Weights of a small GPT-style language model, trained from scratch on English Wikipedia.
Size: 12 layers, width 512, 8 heads of 64, MLP 1024 SwiGLU, vocabulary 32000, 64.3M parameters.
Architecture: RMSNorm after each block, rotary positions, no biases in attention or MLP, untied embeddings, normalized queries and keys.
Training: a variant of Adam for these matrices, 1456M tokens, 12168 steps.
Each number is 128 + 24 x the weight over its row's rms, rounded and kept within 0 to 255. Layers, rows and columns count from 0. Numbers have three digits each. The size before them is the row's rms in percent of the matrix's.

# down: layer 3 MLP down (transposed), 1024x512, rms 0.0803, rows 504-570, columns 0-63
# gate: layer 3 MLP gate, 1024x512, rms 0.0792, rows 505-571, columns 0-63
# up: layer 3 MLP up, 1024x512, rms 0.0835, rows 505-570, columns 0-63
down504 104:107081088151140129127138122111149119118090114078160099147130147169125152113171121121106091161131136136105103124155087116132120102091132150144129136135151127135120132169158106115100136105110121
gate505 102:127200101153134119085114129152126103096118114120097150129126134098138100115091126141125118145097119146146094159107133103048108144144129137175133131153113173158125130114145134139145094134119150
up505 098:136101111074153140134131132081142185143103141118136130131116154133132108120164159101118156120115141128130114116180132119192099127123104131107131126122161134112115145122116129110158163122143101
down505 096:108179110212137117136125138162135080116130144112123107130108096132156113152081106148144096165130094158155113124083133114108105157107130151142151135171107175161124114134123135116106075156075168
gate506 101:118175132144131129137098148120132113123108079146149147112149148153128149134142102157139136121123076149152101159109115111144108128147140148140137131128095131140148110099138147125120117134119164
up506 104:118085115128102142108113161151111127148148130108102125169107133090096153139125113155156107149131149122120140089117169095170124123117150114153157131165136172152148108099161104120117120101153117
down506 103:159118118105162125133078112147152197130123151102127117090106124110135167109110102145103105178148131124142086122093188129114146119167129129126103118159153145129114129137110130124153136134143177
gate507 100:107180154162154163114116089157143142118108111157118133121119154169135123107124137142139161126086110156147130159113115135078106176119128134140068128107120102115137156097129089121198116139128184
up507 099:144148113106093122138086133155129117126159160121153136185175082137142166125147115129165117073136119121140104092123172131121153162156086125107153115151119166176150089101137121106154118108125135
down507 102:055114129132114152126128154136106136091161120172145117091077148063118112153165105146130099145125120143108117169124109145083138095161139098132115118120128125150158133122094134142109108154108083
gate508 099:114151112141095144165156098154124123152126119110128149121130150102142137136156121127096103091125116159126116144073104164120143101109145131117147131165161106104127135096187148120128123097122179
up508 101:131128105111140160169115129099131127137133146076148125095127150121137123106104168145155144136150094144110129161095167087131122162158108111145126142104156141142114129132162165073135127150159127
down508 101:143136139092135144149135097160164090173150144142084145142139077122155101139112100129109074129116128118114141107176098114157124175166155085096107144119162116128119057153095149089147133184126134
gate509 097:112145123141100119107169161171124161129110102161087114110144178084098125123161101129130128137119126143138109127141137126163122132123128137128117123138155129164096149120118126169138154155121137
up509 090:107088129119094134115114155099111103119109122136183108096118124165113197159150084123120096107117120137095152156118136101107155099094093109141099138114105128104142146131148122154143121115117082
down509 092:115134123143106112109115128159147101119172081098058137133085126082125105176145098131085129138135098121144102100101125140128090153184093149120152148113156116150056126145126162087146142142145161
gate510 101:133168142143169132129090115144165133152150164099119160082117136112120171165128097132175095166114132106146143103139157119128121154169117149089099126119157153160109103139140111141110111141084138
up510 099:118149105159103111162151150130110152155129099111111149151126136129126141145139140122121118103122121148128143138080100171108138077164156162136131096112129103074172145116126128144140097130127120
down510 099:153162147113170141119090135159070124131129141095116147103103151138164150126134203129098151148115130148133093117128170144122110127133148124127105106189152165120089145159147170137125112134139144
gate511 098:105107145132128130098175106143145105153122126135121159163115142123119103114144094110124153140153110093101135162109144137162153189125133135122116117118134147098121139076111121132127133141148135
up511 094:124118135118101106136138115106106081117122131133129120155120109144135167150112128154080128118167130120152135084105120140122154137136129113153128127109146177167116118136113096131088118122146153
down511 094:119168150145146103116128135105156144132154123134124145179108098187076099138165094169140089121139077142141144136137131139136104143122121165136101104123115165152121112115111126118172112112099083
gate512 098:095117158131089131128141155140146125143126096184115110148128106158133109132113156152126125152110113124123130146125094092092151077117102147141117167157099090124126154118110127160151136159111152
up512 096:120130136104132114160196116099142149119103057135142100143156115154119112118130159145151135172121126122077107125130169141166105143132129114133110148087125138098110130163150135133115146131157119
down512 098:149106121136135102124123097143163075124108120140118119132153138094117159139127138093094140160153093099106158138145139079119137124103116123149115145087092166114091123098174130118138116128100134
gate513 096:136148110120116145117162115099142146151145150171109122127137145075135141108106131160111143132148116172109144144135146071124097111113122149158125143157067086140152162151078083121151126162148146
up513 095:137116112115109133112120139113114086127113140137096113116115136102146168110147084120134138113043116141132117128121103129111138145128133128143136149109110104118112139151125134132111123160136128
down513 095:150154145114149109159155136160114152134137124121149125164129126146137094108149131133143145112118133089149116144139109137136141133158111149131091120113093179098106096128142141103159100135181148
gate514 104:065195136159135127131153140169158176161122149123120134110147152093081150097114124152167141120098124143107153117162170131112127065115137142148132106152138129144130159116113089101111138130115115
up514 103:134118199130121131111124094120106127161100133130123149124130100145130085118166100188130128135123115135108115103112149119143093139121107115149099132170155129144075101122092159123154119105103147
down514 107:083139133129115141157147088098108179128133166099147104098121100132175136142157116106130124104137131144102161124134138127141163133093139141116108133158140121128173114138106102153126115116121123
gate515 102:127112104114116157128147097105124132159117115155150132114112137131111127123169097148154116119107109113131134124099131104149132147123103154162131126079121149093114140145133143160110134159146115
up515 108:170143113109126109094090177098131146121150137111123114117120134142152147142161091099141173113134118113119122149156137146100177176129192125152150113085177148136136099191175152122094151127134134
down515 105:144171112126139150128082148112122194084153136149162131132061117049121140099127127116136107140109098132094126134138136060143162103150165113115165141111108118135138100129146131143161087139159150
gate516 103:160137153148144102110081122109131128112158143135121177123135105091083117162166137120149117109132111131172124095148140136108108121078144132131120078078103157162157087128132133109076147150139189
up516 101:168148143149166142122094105129138077091148142149098135130117076162126083100092117122132082118094085130130102116185094135103152163108120145123109098092094131174147132088165125133127143143151156
down516 103:123082105084139098150105159141150116124120157101139108104168136139157135141130144136146100140142144111115090166156147095161164137140130066117108176155098150108095119146139101128133110149115093
gate517 105:141139142100073098096100168142144137163130126096154135122110145131103147142119125150125099089136104122108142120110114090138138134155068143131143118150118156164089096136108152113123100126137140
up517 102:147122124138125094095108110126120088146113091111126147092129098121169104100163132138142162128123143088125171123157108143125172190128151145115137175134146130166147123076146125126191132121100184
down517 103:139136130110107103146134134161141174149145140135143135126171140170117140126119140105097135137133093136103121151131135078150134095108151134152093137146154142132120132114129118095136113129127126
gate518 091:101121110165101141123093134106114113125096144141131127113135158103125144139134164097132127141122131138109137102155152132125157063118132149169127109092138146151139155147139145162093091125125150
up518 092:163128129106108148148096162143098107146137150104080087107144114121127120134127128149075096088153160143134154113130151097143123110121114133106108141109148123100167104162165143150110168126163129
down518 096:137144143096143155123149094128127117143144131109136145163142142141135142131120110148131135160130136118134112126137121126144104143114172133131183061120116140077129137096091131132129130106094110
gate519 093:097169109142172146139123112108147090170148099107134138162114123126108084118110103112130136112139096140140149176108144136130126097145143155124125117125140110145145130126078090146137147161112092
up519 105:171138155130128163135162101118138144142133123144130102113130151145112134131149114101115164132166111115132119142139146115143104125113116130132161193115169104153124145173144153090136130114138087
down519 095:133167133101108126109141130141207111126133097105114161126173100102137121178121129148111105119140151170116102111158122121135148168121141138122120100126144119122143116151126130112160137116159168
gate520 102:096096107113110085103132129108146129090139145130092160099167163098113183150143169156182137134192142090162162132159135152107102122133145129121127139146104164110132124143158137114131129144113143
up520 098:110117086109157132103099111088135105131178149129110158150123125128105164192104152182131124152138129153145122110150117169134120141129136128113100140122115134111084135134151162123089130182141144
down520 110:094112134148127118136099143102129161147117130133137099088123138140128089132112113129117144116116102123120135130149139127131153121137123170114123124058126098110119108107145126134127139129116144
gate521 103:112156103166115141160108124112133147131119104118117165131138089103153084136140180119138124134110128126096078156084104191165107124145121138138144107146092150125104112174171092171139134149130079
up521 097:118134117114145120122149121102138148140146126116121136111130116155129167123111123123103124124161139100136139108176114133139155144128139121161113119122087143146146113146094126079168141112115113
down521 102:098160107156172138145121157160142150096152147142100165115173144111114107101122140114114136103108166116116106092155121109148120142149155113158161197155165098123125125128095128156121112148128132
gate522 101:136113106138155135137149107123109098131129124146160163122150125124172096127114120126116120159130134112141123110112176191175078160135146140083180147109089094167117131125113110124135110129152147
up522 103:103143130156155135149143124131154150136137138110111147152103118132171108147183116151172135107114142139126117089126134104128113114156143119152121098092143139142168120189179149113137125137157138
down522 102:090113100150110124127138138118118109138100144176114165121109121115082116107163109128129136149100140137135138090180122132153112156134138140093108095134142084140121114108103096133131142069118127
gate523 099:139133136105136098124057114121146107126143144149103165135111088128136189136130146135126131090135148126149126107141100149158107092112138145149120087119122173116156135097133094096114139107152170
up523 097:149125120105125079121073135127137122155104166137090123163116129130114182138141107159145117112083134065124134145113143120152108063114098126134118137108162166119127117121116160108105193079122163
down523 097:093121112132128125106105099141107154088124122086119145149151102091147146157120118102114107150114119122129142103142113095121124127138118137145133097087143112148162131170131167139147112126116113
gate524 101:077160114158162148088121100108167126096133132133140175098139129136083145129102148147138117124118104090132103115120112121105190102116183135105131133076164092138165106079148161167095117144136165
up524 122:140153129094148091136136125135103101144095105139156113014113150131171086122144111136130134139117127129139144138134152133136118113125136118107138086113114151139111132136134111099142173109136146
down524 113:162134060091116096152111124143150125174068095140130118140068108099163066152137113183103088116163141138157105113129108147131127106106110151104099140090134125108091141136103131169123110069114137
gate525 094:103165180148110150146164049125160099157133144125140130142102101090138157146105100139132143102130128174114140127133128103147154119111138142135117098113065153155148116132102081096148131156143107
up525 096:142092127135086111111179110129108138151110116153122100114121132139123112121150105096095169132101132146073163142134088147116121098128136107123104119070111125137113166087156157149097105138130121
down525 095:098146137106134153110154130143145114138126122115139127175106103114139124134110118111141133113149121145162098107169137163119156159117127124155109115126110142133131101147097115092160101151106148
gate526 094:099187097148146116101132100123144116148136108153103124123125132158101130110113112147159149096121132104173147100199158141112131146091136134151130117145105144171141169130108150156114138144130139
up526 100:128140123176137104148139114110146139157128104127097136089160119189110109132104113104138126099105124092138145146139131126145123104152110124146106126119119143133152172124094138089136168148137093
down526 100:126126119154093159124085138148107133125116191096126117106141101139128110123092143098126129126098090119129147153110150159163149098121150130109125127179095134115179156148134120104136101159145139
gate527 106:123136125127100096157171139126134114133158122112173140150162155161108143105132107138149128104102118059115128146126136122120210120149124128167151120102137173098141132141143124108120126128122112
up527 098:111112159114155114163125110133106117108128172118113139095121105144079119139169083123133134143136130096126141115163125114138153110152125122131124090107116167081121164131129131123123121134150082
down527 098:120149122148135124131139127169122153137157133145117140105138107135141118140130160126118118139130138167140092133158115117143098141139132134106112129129116100136113123162112090113133142118123141
gate528 098:137139105113100176131156113115155133101151109105144160110095106144134153113123181112098132141138083105141131119074112160100156143129125148106154129143152129104127105092142150127090092117112144
up528 099:124114080088136178151127152088132132123139107115114120145127118135128147136176126105131133144126103110098126121059104129129150157111115139067119150142117162112112117142084163147079087144119104
down528 096:144134129151148110126135175126135133159126118158156136147122112125133150144131117111118102085133127105130122138144117098190115104180140152146127169132111141115134094164131101143141077133135152
gate529 101:116131116163163127113083119092122130161157128126150142110140142101078140126163105134130127126112097134129140115158108140169118077146177130113163110122147153164103143124098150123071119141124123
up529 097:130130141097099128115142131149104118123133109142142105094125136167144107121155102129098121196146127153145095128138157106117125131117096121167112125097124132118104112135122165130138144132112142
down529 096:165171113133127092104168165134160127175115088135162129106140104135141146164125093138162118139120138116143105143130139096175077130123160147163138168142148161125156174178132182156084099114139114
gate530 097:090154098128112136138098131149139149172146106163076098081139139124091142119110156167167151159163088137092140106131176113156106155157124122128150136109135134136160135099060132124156118122132128
up530 098:108127146147151113091127127056162124109124108121125124150110102156130121126114133135169135139080137127131130137133121138119127165128121146156107130095095151106102142109138123085095114109125129
down530 096:140165103150145097110152110111140139125109121157129148152149084153059117106094094205114108131142100133101160121133123097155146147132196135152151126134102141145137130139137120112104159147076141
gate531 092:103118150140129122120098146143127114098103100132115136118168135131129129083179147172091165121167132119097125157135146118130090126148103141134132123114106131102108100103160107098155109134120154
up531 086:074139120129118130133118139138131104170138124127146110099087154137102118117112102081130146152098131127114159128139128120130124167143102149128101145134098159121105115113106146117154107099141103
down531 092:149124149156098118115129136115120128133119115158139130130121129120158131098125145114130097102120144132109117125119135116126151128118164117136131146079131116111126103097164157141150139168082145
gate532 100:118149136132127152127122151157127125166169154155172121127148143142153133095121144121142141104114152166107121156102176105127115140113097128142115112098124112129134118131117122144112112118117153
up532 092:129149106140120118184153128095145140119173146105139160098113098121104170157142164121131131112124109109114121153139141088114092124137122117125106113125151123141102113134118143150154119080113130
down532 096:107135133155150149137132168131174110134177126168169109136122123109146139081141101100124140128154118143117114095115080198123177086137111118144135153095148186115094127096131145116088107133146122
gate533 104:123115074145130121114112096114134137145166167108152144097125118113096151142164120108092135125104130114168148129145089151105110127126108154103125091139131159097117158095163094086174126124093116
up533 099:147174106115097102133167131113127114157112147132119134142119114135084077143129143116086137089109136119099191077155141107097097102092096118124116164150090194121117138155153114179095148106136124
down533 099:125109145168134147136106115144143144102096126124105148113110110103129152097091124136109147153150111126090137148120104167162160118149141171100127131106131103167143147131141098101118089078122131
gate534 093:146109102120121163105133144136121118089126149141115125103132145110142119086109149113123171166131128109137146168148115142130137110142140121147142133102127112141141156127135139109129114140125110
up534 090:144143122127136118095119147146142140154137133115158122114126136132079095114106140136134144175151123101124141146142177111154103125113147130115093135165105154136112130110174129150138127134155126
down534 090:094091125136151136114065138087106145100134110132101095139154135125157130154142109107124100136147152164103123112137100141085135103143144154123124139063160102127136141109094114134071123088125119
gate535 096:095135113183121141152115126101164138143187121117134152096118169110130108147102177114136115110120093146111146108119163100116108146131151136131108108117121110175111171118166124142141130117127156
up535 116:162121150099134134095136118168085179110085142138132120129135100166107133077143098114135119148127142105126140127114161123130136113115130099181159130148108149115137113107105151103153126127137139
down535 112:100165162168176141106132137101145110143129130141114132095129167108145169127088146114141132121116132144138137141158133115112146097131152105114126119106143112131139153135123121122113137125131091
gate536 099:117158144167106138154140141126115119150105148157093133085149138128108131118142172076113131080152149099143157120129161105180099080157084137123161154141118160139109143124137131081155132124123090
up536 092:151066136111138133113144143116111136117121109132159119135134136114187164125134139121155114110106116174129130120120149124100112103137116110170123163151144127125121149127176128170112144129141101
down536 098:090157099143100167131138125118144179085141113133106103146133118109114113141123108143182135136109121171136129117143100121140154170120120150080129105121076149128127143162139093148104135127140087
gate537 103:113137142132127120135112099086168108115102161160118155149137118170077164118123080125178115073084112072145126129087081124104121044139136159096070135132145119191130127110101187142112107137116164
up537 107:130146120141156138144100106169147118124114100094126105087115143101119117148126136082116149167134159146126108116143192129154131156105139124166168140118116125130119121150099121145139106153125072
down537 102:079163138123118142143121086151139173126083109147132146111135137148101129119112117110126118118124120161150148073163128153150159122095112121114034120172122130175134145131148092177120111153169148
gate538 104:143146121157086095092126099120146099147160154141105157096112150156137087080095157190165127139120111124154134123146100132047167125142137144125111127143134149208175129120144116129102103142095192
up538 111:102141111161123128100148153141143170175163105146110138070093143168142109120133121111100129104114082185116123110097167140143133137145161130125147135097101148148140116109097148113087138166125154
down538 105:167111100111122194138146144147134141167136125122152124121141112102119148105135091162126158129126160120085160116094135113114106201100076150105169118084120107158106156073098104127152182133132114
gate539 101:104134087137154127127137119120115132083095140139141134141115179114145099121136137133132122133095129138091187140162110152115153162171113165133136109127098163106157118125138122126125166174145139
up539 106:088095119118093099163116164129126118134127108128145127177110165113125149125168129124100159138102115149118109131136134169139154142160126126162155169100107149158155127132119133082134152157128170
down539 108:126097119110143122125083177131149137155144174148145122174130118121125164134120109127136096095140140138126105142093142122157075119104140153126115158168145107154075135131134113116139123125137111
gate540 100:071138131139182129137137123102153146133107145109088129097132136135113133086147072153139152140125111167150153134162130132143106136164158145138126126133119123110104099132113176082121122126142138
up540 101:148131133100149143115125135135130128123094102165144141158126107103130114123118169108125146117101152132124122138137131143149161146130143125120102162130148121107132167128132078109110137084137083
down540 104:114162162154123110107099115192113103104109132114088133111124084126099135117161119119132112123112170130135158109174115094135115144102155095145134132123177134106167120107147096115104102128107134
gate541 095:128089172145104127127127133144129132105127124121136115091131120105127162128140102107086116115148151174102153113139199100116112137131087135120144101108085099155182125129116097118170134152096123
up541 093:092132149112161135164143132132089164154138114149126119143137144135112121111134077137150146151059107135120140155138160113142116126119135120108144137134166142125115154127100144068092126079143116
down541 093:154144135128147104136100110105150087146167116121127121102135138139163137136085133162163157130155109174101090122094127141122168130143113125158106142140140117118162126132102113118132119130103150
gate542 094:120148128131135101112138129129163107112123132119160113130110127124124161105122112103164134100114143167139132145104130176115165126109115136111137128105130081137186160145151108116158177157139124
up542 095:188053109123115117148106149100101168139122137134101097164165103157190140147155087126104165139144132077129116145152104116126126127146141107155136135151119156097073144097097136190087121083137133
down542 099:129127172148165145130129099106144090120119110128146121105107136114104130106125128150122091113130111150125161116111135153109157126134148163141150137146129132116146104127152136065141129120138147
gate543 101:136138148132090125072158112120134112106130118136142149147115107126107148128143136118129111144110127080121125154148159106113135108136151130137119115148141149063126117085152171114110128097135126
up543 096:115137128134139151113099126118115134155117107071175116136122149138143138098122097103126138144127096120116105127145091122141127036115183137143113169089142136142103140160120150100146108157105136
down543 098:107114107172127155109168140094127137141120086124110147121123104135093131129162121083123083146122153081097132128129114143103103177114108097137109143153080136131121104102102088140132111123186149
gate544 100:127130139190179143123105065075141072159155112149124130113133150168099093156118147130157167141128124128124129100118121130126096112111142147175123117113112143139077125110114140124111133159132142
up544 101:145091142151161161081162098097106114146135082126151116145159135138162133125123152150119157130090135154085100115136105094120091126089128138117100104082102130111107100135154104096117120158097147
down544 099:156122098147135070118153154143101142130132141139141126129077119154127115148138116149107150098139142081117143143112115140131128137134084132156159136123130160128157117138109112127143122124096116
gate545 103:074126157122195134153133139126140108126128141141136135123112137085135138131146137136153126098176110098125132149120147127154104121136159173137171139107127152114125097129111156101077129127147097
up545 105:151093102096119143145128137160130102119108163080120132164092121126132130132128107129086057152121156105160098159158077118172124129115109125144076123160146165120143145119149122144128145121125121
down545 106:124085096139085112137150102096133125089138135114122150130140096145139106149174094133100104104103082131127069132106126154144108142112104165123110158102136149107126158144064134157146133128127160
gate546 097:138152113130091139147119124092137146112155118137113131103169149110130168126124144112153120177116138118121176112126133118161169136131076119124138087082126120166142153123095079124130092138149125
up546 092:125103129129123112103107143105114130103148120097108152093125107170126173170176115120114144124133123142129111101106129105161145121122119129157109075098125165123132148122140151165141113174138136
down546 094:104173131081140095151155090154114166143093123106102154134109137132134140114121098113094126127087115137154084132156145143120094147112106145145128157165161076136110117121123111074144166087135095
gate547 104:129155114129158147167111099128151109133142126128157186146086112127086162192141120157120150170113138112189142131134126130110112117118156156131122157105194179158115133139076181099150120112113118
up547 107:148142099126124124143105112149148107135145168114128139124077117100151104165181118135123154140147104146134125140095096129097131135148111133096135154108136119126145129134096123135153096152081139
down547 105:156111109082146107169152149150102143123129119138139117134170125132117070125144123131137133133169121063128091131164137141081125155100118149170165129111145138147093178143152105151156178146111145
gate548 105:110179133158115129168103091145145150138131128123117142123155114118104153103141135119125129144131157180148167071125139110130175067186134154158135100106121139143103143131169116142136125134126119
up548 108:134079119132100143142114165099113081132145138147108134127122154141145086153159108120114136107135107139152109141120146163160079144134144113085122143125138138069139089142138130107138100137094118
down548 109:120188075117116134119149118105115114145137127122098089128139150136139091123097157157090129130152132139117084130099125125149115104132134142117101137120101147146137151174148127126154105113147124
gate549 101:085144145133081136146108155092152098126110124132121131144096130120125145124123181159111106141100142151158142096126150147125118098147121156143122151137086129124148111141132096129155116170125075
up549 105:149112083161136058133119135108116151103189104120133148118143120125120071107129127133113094120119127130128141143122091147105176106150111126118107194120104144095101124108125124127127155095076126
down549 104:108179121096112156088139151130168130137145130117110114089088145169152139154149119142076139135165121130145155111157138147147123094154155102133123105157153116070145146145139129105093118143135117
gate550 098:137113117169144152131114137083137101124151160121151107133161162165110084110159110115107144169152128110112150156130104107135138131128083122166157127137100078166100104114127170154182196118117120
up550 094:169122123109144137101110112124140104109190136131141133085123139111167134144142159154115141119173089117120108177133112113101091195081133142121119118137115136146095066143089116162130111104165133
down550 103:109155149125117108147116117104140128132124128104088101133140090121095173104122180138153155148125111114128112125101116145160159123169142097105168127091104110135136138133121118162107099163089146
gate551 099:086106176120115152115127123126158115121096128114125119139150124131115141136104112152117164128092148168061167123101157121106127129159130103135126135130106137100147126121140070138109136142136130
up551 092:113125159119151140141144157126138138125122131134135121098097158119173130152075158134123119182119150157132104128128105137127147060143172110144157128118115115096160149106121161138112130095114090
down551 095:125090114114120100140126126071151127122104137103120107153151114189115102108115144125149110144135113122150133127143117107147156172149159131095118129125087164116098140153153111134122135168123165
gate552 103:116138132141161117080136144164171132070116142149159173136161130105153130197116126088122107143123153132127115123081156162111137121120126123121100120132156136096129100129117151129129111123128121
up552 105:136145142152142135103098116120106102115103141089131159152124106091107153139130122098135091101166073083144105130111111106100122146144112116083124129177178126153144093132117091095114121121130168
down552 106:137113112135065106114138136136124146126133138134134157083137107108118135116159151091091084084145085161109144136101114112137118118129107122113146090118130067123158142125144125144138130148127125
gate553 098:113149142158137120164145126111147154104091101125118132120146151151091098098115125092126133110090128111096141152132128171102131077170154136165120120096153112125175127121154123154139190138167130
up553 093:086147109140157101147142078083136135100115110122125131156115161134072132103118123135104139101132144110128147087103088133138136071157139151119138133131155111136130156154072091143153144140140109
down553 097:129127130107069145131130119148120136119155137158123129132079100138156129128142148145124151123128124162176143150116143130117160137102117131119112104090155085135173123131144105116119130134084101
gate554 098:117139158158144132137124103163142120089144154126161129113132142135111119146109120118109138156121101163161123118106103137107149152111113156142104116126143129146107132142150145111136126127148134
up554 095:139143066101140110083142142103137127153112094126106135116113158147101114108123130138099106101154119121101131105102149097157132109136112119125118107169093119173181136152152115137114143163121185
down554 090:099161184111099136085134119110116100146151143127118116086138113164166114127134147140133124132113129162140162131168122124142097139154141124154102150118157125115097161145161169123160129144123126
gate555 097:150100150164124177102158147156122111103127182106132121121108139136162117106147155129103128155069115160138127151150120133126140123125154127138142104106104142136124107075131111172153134115130118
up555 090:133123101137085143119129133126125135158119092120143116139126143097071111117145127144143116149137151114136126106083189088138095121145126124124122111143122108140104106146099105135121135108153106
down555 093:132145124108125105119147116136159145099126116126162147099134110113174150183108112156098125137156130123149164125160103130102156138116104128087133134100092126153117113121126127131138134124133157
gate556 097:088138111150133115116119133145157110102148135152103157150097150088133154145105173134091103068166116122164122115131110142116189148123114124170112118171110133129133100153154159131088127179147157
up556 098:114122107143143154158081143113129115133147149154137132129133105112136145160079151178151101099152143108143131086142110102143146128118173150132126102120135139122128150153137135116099118085122131
down556 099:128093167135131110090153153168119110144102118121144103129115116140133090082099094099130149127153127146098086155135139139138157138172132140122066125116143141134136155102065121169087124124098104
gate557 103:097098112099102111118174122115103113160141113141118163143140127094095166120163081110155095107131118057094161112103114148149154070118131157143125118098156123133123166167070189120105132143115122
up557 102:092125097118123110148111153109146134077129127112183112163102151080167149130133115124167127133133180147113120119102120148130150129127111140098136116141128100094150116115149127160141116148105118
down557 103:114134085130148136147128118117129148129197089100121158134116156173129115159093103103119087123111116099110125089152150120148130116133166108117127136063156173138151137120143178120123153104108160
gate558 100:108166133150120094118147111123169128125145096126116131149139139145106160114145151116138131175165135150143139136133071095126124149090138151154119140149128169159115122142148105099136100157170128
up558 098:143080131110138129180105111094103134142137141142093126121103123146138103130146110155134134143128117076128155139130102131126126082166116130094132115091132107099112132112112115152163144118131114
down558 095:146136112144132140098140149144122072127128153114129121098146124143128154125115132100124102073120133161139121169092139103158133140129143124140121153208151119116164118167121170137181123146110142
gate559 100:104099160121163178128158111101134132157125113125136133129128145152132153151102050128148122106095141149161137113123159125105150121130103160170123099167101081108107121118108187159147106120129128
up559 101:168150123142114123139106146166118122160120142098116139145112142125081087145135186177139119131189128175116121121122155115155072136097174109145098090117200169173133144125109094103134132114146146
down559 092:113130141135136125090124121089164094199131093151098140089131148136155119142142097106119146167100099143140153105111140168158138118132138149119109120118098107131126135150122137139072127158140111
gate560 097:109162108127091139102120127166153126116141155110140164155158115114124189173118147146148124105114152111120132108172112120149169107112135150128106104147148126134118137110178151136121112127102153
up560 101:107123103118107110146148115143145138102118104097131130194139126123121129128138118134155154109125124141101106118131117113154135079145112128120105122146134134097119152151169150119138171112120160
down560 102:139129129135116112121131146113129112146122111076123092175184115145119095183168126140120122185134140147109133119095149130133141123119130095143111126141150136124124112085126166124134108104111089
gate561 103:131145129136139109133148149122115125093134143130137149142131128108138166148095180153158152122146086115121140126084120125156120112121123140140116092091109152091125175114164153107091126120143150
up561 108:095114121129122104106127118162123114113126155110104113135104103131114136123142151108105131059145162116130150112151125137167168177135091128119164203144096104120128096174066121144164104120137144
down561 107:123147099173173127182133127148147110174154111126166108078118099124142094142181123069123144139137133166148157125129136123127116144139114135138090154186125131134121108119124125102140136165180136
gate562 101:138112069139132112131153120081148143128113125121116163107157139124138095112080144123112105163162120141140078092111132154098120124153112148131115115160119118115100124104128090159149137167125152
up562 094:119120158112102107123144128149146113091099120109138142167131111116142139158111122140127103159135118098088150078140091127148101132112165129102111118122153129115135109138161122098135106108136124
down562 098:116179126157089103156124136153143167114121156143139099154123152123094125106140117122109120109127146124089133146158150130170130110118124139109105121112145110098123127117109058102127138120120153
gate563 098:115131111151100147106148101113190138141147159152134167163154131116098156176156192120095121149106144132136127075145144154088163165091160143112141100144116134135102099141160131101107101120113146
up563 100:142116123120117114120124137118114109122124164118120117117150110125125121153126113158122144130159127106100143124152110163139178115098124137135142098158160170129153131147064131137176123184152122
down563 098:122158111150101091134107133120131123126106109117125115159142112133088107129162131122151114082102105135157131121135159127120112133087145143116125137102086139143134133148116092116154113197136111
gate564 103:127122112212163162141120097122131104147100125100131131151115117123112113125127102108108117120152092134126112124104141107132103084112178141135123093129117117121159121159156096109121137122112124
up564 106:139122096138153136088133154161128093138121138135173128124100103069131138111196108134139123135149129089137150113153098102085148151194115111131113095112069122147177113108104126173141121163127097
down564 104:121111121133119149104120130104141124144113116174114125129139105120134152140156141120092123137142140085155067129131105120126130140144096147122084155099149143120148174162112171117151128149132153
gate565 101:093124165173145129120095085103138153122113123108174136167095124176173137131101124082099122159122118095113147133164101171087165120147113138147142129130105073136095128114143152146135133111120154
up565 098:165118179146148108109091127132110121113140109121132129115138125067137167082106125093126115114104146084118165143142146153115125075144171135148107185135162144122125144084145127113135122138108168
down565 100:122076168141105151168124115124107137164128119105098128131142095092136130142159151134130124140123148169108108110121132135159134129123144131082115124107057149082119146121117112144116124090126127
gate566 103:116174119148146102134132135109133125140118136143152137172127156174107106118152120114134155130119097134116146083069133140146117076110125154130128126131158118107116159108152173135136134163117150
up566 105:149148147113127149147105155116114145126137171087116111119147108129089088110119126143187118160133122181125132100118069159185122085104119105137147137118127146103163147137133151078140151114146154
down566 106:125135161092134100143130080158107149146127162114104133133156131137109170161122148141118131143120082167142130085151100114161106120166116133113157145119098139151146128133111100120125158103149127
gate567 104:150112177122120116101165109093115085127156144123155137115115120114130115132150140140091093125133143177126116086126158121084154160099089138117084116148128078118131088114143113146090148121167137
up567 100:113158118104130112131139131117138184144125123131152111169091159138119108113120129151133109085130101159138123118137154101098118140086141101150142126139105117135086159157099128139120158119123146
down567 100:067150081139110101126090137127133164122140097144116167146101134130090118118131099155095143127140158141116104126167095167149111100115145098130130153140103141129131142131094171129118070132172150
gate568 100:146146073107117135143063123131119113132100105158114133130099129104120154099131156114141101125169182135123151095136110146108095101100132150165119105130149182171132140140104126153101151120162130
up568 095:113168165152117104148131144119092165131097154126116103136145132121100136103145123112111119123123114106137117143128106100081119130197099124136143163190167118152094168099083173115165136184117120
down568 098:117130114114129156069112147116151134122152146126134107084125113150122153125123082122148103163154122137144083161135097154154101095149156134158094087119117136140142117134122117104114150113141122
gate569 100:146112148167106093136147164133135147117111120125112098140118119154078137108151090120196120112104138118107115129106124150113186093142077129136139079119083108167103147088129159139115134147100161
up569 094:132128180154152090106093116166131142082163127150123114114128090146123095137132157131161115145142150114140121127157122110145121170092112135113141116125127123112147124142092145120150122133119114
down569 094:150085089091092147123146126142112154148094152150126092176109147126139103154123124129121129153132149152135122127134100133158167108128120113137137129144136123132099145138157083137142115117138089
gate570 100:095115132150145177098102105138131099123099092139114124074100210108119096087129103135124119137085100097131121157126153160121166134147109147117156114125125116103136112087145158079155151066134123
up570 097:112156140132096150131085073132131111123137109144122133168137108142119131152149089126064132161095123141142124138143120136139151117116114111094125150160085107137138150138207185135107124142164125
down570 100:159125138099159144143137121107119108125149151119133149163140096136101153132132131091129138122125142154072130142176126066118170106151109185139085125062184189135149106124105146139175177148137123
gate571 102:160134098123130113126104140141118149129155090116151155069118155091125133162152144147108112121125126112126102143143091151106154132103117126134106115112128114089163148146160101108160127144142090